Weights of a small transformer language model: vocabulary 6739, biases on query, key and value.
Each number is 128 + 32 x the weight over its row's rms, rounded and kept within 0 to 255. Layers, rows and columns count from 0. Numbers have three digits each. The size before them is the row's rms in percent of the matrix's.

# layer 3 attention value, 128x128, rms 0.153, rows 84-109, columns 0-127
091:089091160091107168109145119146109126085124112119092173159149118136126153112166133134112044089140095152104179102100151154153124152129146092129187168151081120147101170131186086178133168108081133158158079131103129109138138158099167119202103113164107133107146186121097145126105098093136147122057197137141153151173143073132131187149104127102129076109161115142121182123126150211092195085164
096:115191111169102085143110203134159121168089088120122131168110124141127137103064090152174153131115102109185141125086105126128118183134070050110093167080105156172154153209153157060137111121190151131151181130129120120111182092114110131140126145171132115159082193125121137110156148175085143123110103142178126102199130110157106113168132151141122147106129134100158121156166123182101132164064
095:151169180122108179137152108101149109134087124118107069116126094179069089121144140165065078155119103117088130113156112105066148161180148179098116169040152111119149148142178131081127111138139097128122161120122139118110071092141121166123140204110224144083172158163177123188128148129106139107089097180144102154134098099151137140146198130086146068120118100123131140081116115164137151131121
095:130106148126119177123136111100145105148109156055126168113106151160065141116116178119083059139152128101128124134102124149102181163093124046151142116153167190125138154090156143143123111132177116071131128091170169106121139145082082158135134125062192145102121099111095157158170174102163118135183093081126145124127070106179102206132107140130108090128096108198114117111106118127119051176095
105:076119080138081162130122137165091099089140121149162099081158110138178160190081196066118180103132128192152128188103092129120029132155139102116102147170076116117093125139145118141136122108127111117141177142151123088109129165120169118097176132181077119063151116121139109082137179129121125153143148114136124101163150109133119110152122101150060132125137176152109110169143128077136134085231
090:074112050118132166097149112074137175165197111113125173144102124104121078182136126149120073166141092108113116118111128195143177154084150132119082143142125161126150177103152137167127170143107161108161110156111112073124159130105109094130111156080165115079105068168117115089095155118132133140144119095135141129184056062144167162133067136157110117139151113123087144110122089054078138145054
094:190117157144064112187125141070114136118135071139183114130124099182125068172081114148163137174175101152162121150178069153148108111147125114105176073145152108089141107112147135153138107133138099131096117095129147101080085133136119142153168087083135092127118126159118174103175099183105133203135181105114182142143157162142127103081131136113112097123117021143128125184131118188156164139099
093:122076084066087140123131085113100149134127132128156115097088142150125053157139118056119106148129119121064086146169110160147084124127112165129096111100164145125103143142070129104117167084119133101083152139132102141076070118089163133110146159119166080081115166106160115190133095123110161165102188079114155103119150174138170106154089180125107186096174098142045153124122147172080178159093
095:149171160137147089109158149170195089123146155110104151105097099121134100128141133136100156135133092160119121109140179087140160121104145122114180192172142076128149094121086120106129126091134126160131029187195106175100099098136056156119132127151126141145079128132148150146114084129132092145102108087146101149127090118169133206160146234139169177145173144137098124116130050136087096154129
093:111161118106171167172081154075111108156156087096148136156076160138137141160134130149104183122199122162160189114150159087196124146128066080076130106135114154146082128134192145168071140117171134122086120141094158175173088075122131100171122150106135154151132106091184148126102172149172159158145171090107106144082136104140148088126091168142143151073125096112124071101139188115096091149151
096:114139152080133129154112116094189150155137132126169111135117124190161187131194117172155061152166090180170104156117121068143165173139116168134114136095098062193159193173124147097196102151108121161143094157175107129123104123177128089178107161126163080127068151137142128111158091158151129162126121072092136101112159107140093110083158119211149119137103130127122166140146134122102115116190
093:176149116147121117161128147086153190119178141075148044136118115124115144118167067138140113127129131092160109146162170073143104112145083088110103135141117150120157144109133057085108125150091038075161140127121119135087148137157147125140086137189113146051131122086118115138133093130124126165140126131156117139061061123161148142132167057146083046151128078147153117164156171073142084146120
088:111107109141129166110141059142072168139166149112112128127203133107149106117160061120143132175127151129095117145132122113172106142201149109125097139074158131210156157126167131060114106082138144221106142177107172128149150091147127149122144102103145100126122097127134156091121106120152080164129106112120127137178151154185091186098159102136173043157114130133142183166092174102135172094088
089:122145070107112142094122054169159129123170147156070113090159128139123156084122140156110115155174112125138180194108133048082132137171114169111118148142176119135103169151153190168108155109166127154147090083194124130112125124128108140149150187140122166036232130135150122108100076154158137143096127152175145154150177130155128144155153132140105110150157129111182178131103104109085172123157
093:167101096170137109126078157150157103152129158120096116105140060163073166174113080109169134172124132087168201154107133154168085133129121125073136143106102171143105073122132195137122137151111134131127102105164082142165084122108125116063050123126112142113088141150123089146100083159152131088116181132208087107114150107189147106127095114123129113148117056132143120100165168124045140179149
098:122169216062103163187144118123078106128139140148162160147119157101142172114171172067111113126151109125134089150107099143131131161125131123170108149130069118142071118125085053179138195088104106127133125180076120127112121181134098150082100188124160131050086133125125134106111093121120129085106084114163135106150223191128149129123111148112137129168105073156121141119173115132087099109149
083:132135107134134180170100105131133134144121165180089133077157144119183129108109165107095168131091172139107141100092135094151092161147130062120111131131118156128109143099128126170075116066101062071203065188142126067112127125104170132135124129182115112147125147120104052142124106078128185149159144153109127140093104164111072099112185153161080155157094058086116129116144158201093113118141
082:107130132175132103137107146105055159132135158048123126169180141103102179097074206108103112157181139151092133143117115082070133111112132079119158086158135109172110127165116153107159161200176131167192121138189135078184173123136110080115149108098117123122116123102124097127134149111129188136149177046182088099111161169109134051110107152125151178124146128137124139139122102131145161112135
103:132133108104128102106093157113082108167128172183125075156172144184062123103141160110120075121181146121094151119089151112100186131116129110109108048086120127131130103152116073072068077145077133102074143147114152125140134096169158118133181164154133103096086154141093080140088081109114089157149119156168187095146162116127139096118136107147080162152126116028130147083175117130160137105089
083:162162122127115182150143088095137131101150067191121155116108074123110125161133104113124118119100138129098048113202095083139162109128143087123109111132157178147132134088127135125165131102125167118135188173091117098173134153137098089082164076130104136126082108148087134125124158121032135128117086128147101143140168136096191134154068092088070105170177105109158079173150136118219132162126
097:100152150094172122121178109120138120138089100174148112143145113107087053120192148140173121144116116114151081067178167136178093125117124177160104204176117165136115141126136156193056107128185156087149165182135068132121129118122116120070131114147138121135116160168098120176089096101181067138041121147124130166151126176128174083166166155129132081096152159114103150134122093151113127121130
096:166127106138135155077108200126141113204150177151105108148136167145139145196171117104099064140170127145122122061211114144142099176136128243191149101130128126122140121100157107077108106107103140126135143148084044116092104121152138132087078111131144158137130153133111122154122136139136108090161198063204090094113122132137159112123079137127132130141178090157123133119136149137142154150139
095:093139155095072135143100143073112117166131199170162141124146103155142186138127125106110157104121072095108147147104117111095132140131158074119133181147098117145147069131158145099159136079169127126094161130074131135182111215126155120144142138113049146089096089176125167145061072074081069151136127150148108164132143088084135134128160107138125107087155097104071094124133188061129147157112
098:124152172160158135077170173132112094120079183116145146117124110199158151148134116135087079116128151114108146072175183146141124127175111096095129102163194080188155106112161083115115094127129105137109123107132162148105147105196097127117083080146117095179128147132157196172113108148121143189086184137115136124102134072201114107071139143150174162149135136099209140101164121082130101141104
085:139087100056094067096089197139148145165128115165107113128119125128140119100131110162161140113182116096092096117168102138095132169143104129072119101121155093113120134163139149166156098124199126082156115108134149141094128132156166138182141152100141114153191113131156078191057133091163097115124060126084147138111131148095133099119142124147080122191140182051149196089098081121093069156126
103:132162129117127156115199184070124138141152139190176147148103140162145169128084192094106149128156156145164117128166090190135101097084171108144171102063147136121153117117106169135152143110145095128129171080068125147148109167109111174124198146165118160095157148089165099176143192161095169108151159062101137099162081128102149104153133097126141134113101145158114111066142085117093148195167
# layer 3 attention output (transposed), 128x128, rms 0.139, rows 84-108, columns 0-127
098:176131135151153161094183108119108128127173126126086139150122204158150097093142120100086132092165160145154136147151145150092127169106183103179163080130177107137083121147107151162161135130174124140148140185098107155114160183150154139115145157063138089126135103144136165164109134182089111114080109119043131116128173026105114109105169183160141139102147126132090110085058111192094091133123
101:120138113087152116128085100094139102178147092072095070095109124124077156149134170131085137118092104181083090060152139142146148097153116174134105145141168202171081137095159099087078134156143104151117113121134121161138170157096127178164099112167175145139105125099131191160132115135130085161116155156078136096063146106151138125059177090126114150136152131101163151018141121086110134093128
097:132125134186105121094068173162132132137082121159124058134158136107121161105060157070191149147121120112121108147089138151098092107144160129148147073093124119142122177179181155167214136149138137131146116146100135143230130106117149114118145155124136079156104100134183127184175117115153075098115154179091133124131041138167144166107166103080118161084162132088118112132107124077096134137141
096:071057168108121145197158129142126123137059148124104087105149112078125200122111172146148193176126069116141129139142164100096121185064144120138091101089074100197088121081081209146096154117076050153097109089172104112165085112150119138128152120113114117159113105159134163167104158152114147139129167125130114118142181166116129160128105091140125131131156143135158135141127171137111124139063
105:154122134116149090090162070071084105114111153140196110093142116170095125174170079134135103142145152157141089132135182169201143093074113139111102122136132128116109129110154114126152161156126120133130124104147115109122117119167129139100103125118163190109115149132152111095151116164067224140137110143110104116162053074091160101118123101200136154105091069114143150105077072200113102082206
087:106089130171091124105188065136124159081147120088103080095138160105160151141105157159135154123129110138184102137172151134179157138132114093073111148119115089140139153100061188131055093069137095150130107180157096094116159125154167156099093153144118090108138124148092151124165164206160178092088093113102186112114127133134127139124109161135095112077143188126083099094145128072156148173059
104:199155107104114126116122125130147167115135108119146121119104119188070117123190051068133130154082108074100101051145141099090127116153081138190130126099097135100138153142083158155145102159091084136090148151122137095117164065143142037073082156134126124136138130187117144080177177143109124116156140124125073058115105134131124138122087151152148064191168129162180137135126117097138109126113
099:150113128159109177134166095109144106097157169098172150087204106147165087130165142168173102149124197181111180123092165095135162101172135091101157121135077072106138109193153130136084148082100113136146124172123126104155126087157150109117139173114136077095069169183119137190181142086170161092098161167174101155125120125155148151102152143167151062107170115143128157125091131101155111164166
103:104124102103105127083167093076093107167125145155082165152130083067072176129125121150129126132109150125108105118104033102095127165094158054066163134141129116135086109129099130131106092125164120118093069133070097202169149113157098118138144145074156136124126144059133078186157140101174114113135099085134134128159160156111149064167118097097103106083117120121138148116202172172124125102100
096:094114164087122157119168103103152132159163152135191098135153109140132107166125140069114167130109186128136131113128134121146138090099123179138134134123095211104139142125080102166127105116105169147071134134142148105084116130151163133137099106149149072134081112207128190120119168097126148167180126218160154144085197141156164062108165130115062114160138128104201107102142132182124187096099
098:108090124092103097030122111100118111170141135111111135162155141169086119164088081140106139139035141157064195120135083111096109108108079093178166172143108147097166124123110160163119145087142194126104069111138123120130151124121127125161130075110094123139118159061148163175113181114134129176097058160159128163088130156069135156120095141097144117169172125147097191084108145113137138128130
098:155122170086184091148078135131108173075144140170161111110135072138102141129138148081197119107127191147050113182114148129150126131134156127114120093144060086118118163092140112127091142152130175185165145133212176186183136163124075131131121086150070096153166145098109139132086100109111169177155139100119143136101108145095151134105056145083105092134136114129184110137140124092182105147100
094:149103117126095069105176138148130146090142097150157172080132167136124136127142083101181075154144077072090179147066135134098199098122158108106137072144084151155167133119131123132154131036139145094128132103123176108097146134120067163100146125144141185146172075117141157182104123148151137128175110183094138167109117121102138185157117172097155090110118106140157056100152103067105154082123
099:118153138137126121110168161190110067124121150155129171102122135110153155177135080094185109137140141173144125163163092162111239061149135104151172147127096152100122183111130168156130163140193159108112155175113119193199113102216098146136167113129159151134136121117138206129074094146181109181129126148127133081136089109185127116129157148124155141128108091109133097112118146178158140121133
092:137154112135108093122121107142087137141178166103125112156120097153128134150161154130079103100136132171116121106176099131123184145095145170141063216095131212103126170173064094096128195158131140157119108115082089146167183062154092123089105093145149118090164092111049149148099122103129158186138128131102095134143100117128135061067128162140115129081151180118102111126198144138115104110129
105:148163122167100130146151086128153107213165131141130157152187180086171138131143124154133164105108139133064123167044140100171153119157152133117097121112133142144127134139105172174126106160115162159088147147130134121206131194185137094101178141108131089146102104083173121127138216083121128128129114100126101169137181106119135187137073158224124153139120105155105115095130079144106177135101
090:174144159085155098141108109077144178176187169128153085098111180081103191127172153123180100120166120128090142090160129140127065127103169138109152097177125170134173135163137099117107104125139147158100186082123118093122169088113153124147152096094081116105078193146144158178158047154144145160085109036140143152104144119131092114132087124173105123129085088131133129125141093155180115094146
097:132136150126159177113159120143111084161032167112117143087180150139144144121165129160054177142112120110142197147143123098130157086106128076110153077170132148088092094109116126106141141127114138095129119079102140139098096113123160098099092129134164167156160141116141134084100123099155066194140158128144060103145171118081118074073073076134170162081086127135154154110056106152128115061129
106:156126153142115120161103118137120075120158065099051126146202132103160161140086082154104140099096109160109116151088139093143068102168060185066128143185170128134123187140124123088156093111133122092176151124168118135169164073171098083136114098179105117119086054164205172123127096114125104164124115165103139127153160091068089135124109125135139109142171138162155105146123127079136117150156
098:111164129139125123142154059093143147114125093127137162143133107095104134128095145156126155106129084075071143137126138175114173120168115142180069157153136130133132205114137092099126135122117168173182128133166149108176160154174161140064075101141064135091185088171157109098182151080116153051108166079115125122142109140024131112124127149109188168160132117154106095103079140094106111126100
101:119159084131064178097127115094148145118155118103109118163131113146144153115122178155117102130142157137165135185090166134050130137162150106126112120103124153120112198172126084135182134083119106162140125133102180137143124145079145188143141195075154138093150103120114168096153192127182189076075095104075181123136130141148120105131137110133114040146147145164190136061170162138163148155161
097:135081122171127127135121092061096156088137135140178097139187093159136167145152126182114145056165178140110157109081114117160153102160102054134138118101107124101193121123113083055134148120135096110173120104115139087157159090118113149127070139123101162138110113076108144139115170068080112117106066126150108218126121141146158101055123179178180125098139149136119136156175143128110101167098
098:140085153084095085144138130115132133163161143142097132137135127193087124107062124132156101130119139117063096183161088165103126161125086126068150151139137131165109079098105159121201154136099141112183154107220145085104153150143139112146100146171149052106115108113137142097144116080142111141126117104119128117151116063080160176103143126192132143104175097178093088098040108163082133095147
112:166108162149158105185109169154154178161154070159138157187150133142134171103125184133160127137125162159104174149128155163083093185119150148167135103140134092127161110129127179132110118090148176079195129149091168125184157096141113115166152067142195159164138051163139145085140086150114106117164154172156132137144146125108104109171141169151088133160177152126190155162197125171102142119165
094:058102085095130100106122165131141100107159119031124177130182135101141133149160114060128123129107133139134088154164075154085076118154106097163148131134114139078126147116168172073159141145141106044102125195159123098107087125131157161143130148130157107099127158164132113066078112141143133162116121141133131080091157134167057142070123062145119090141105048113118098133152185122103093149122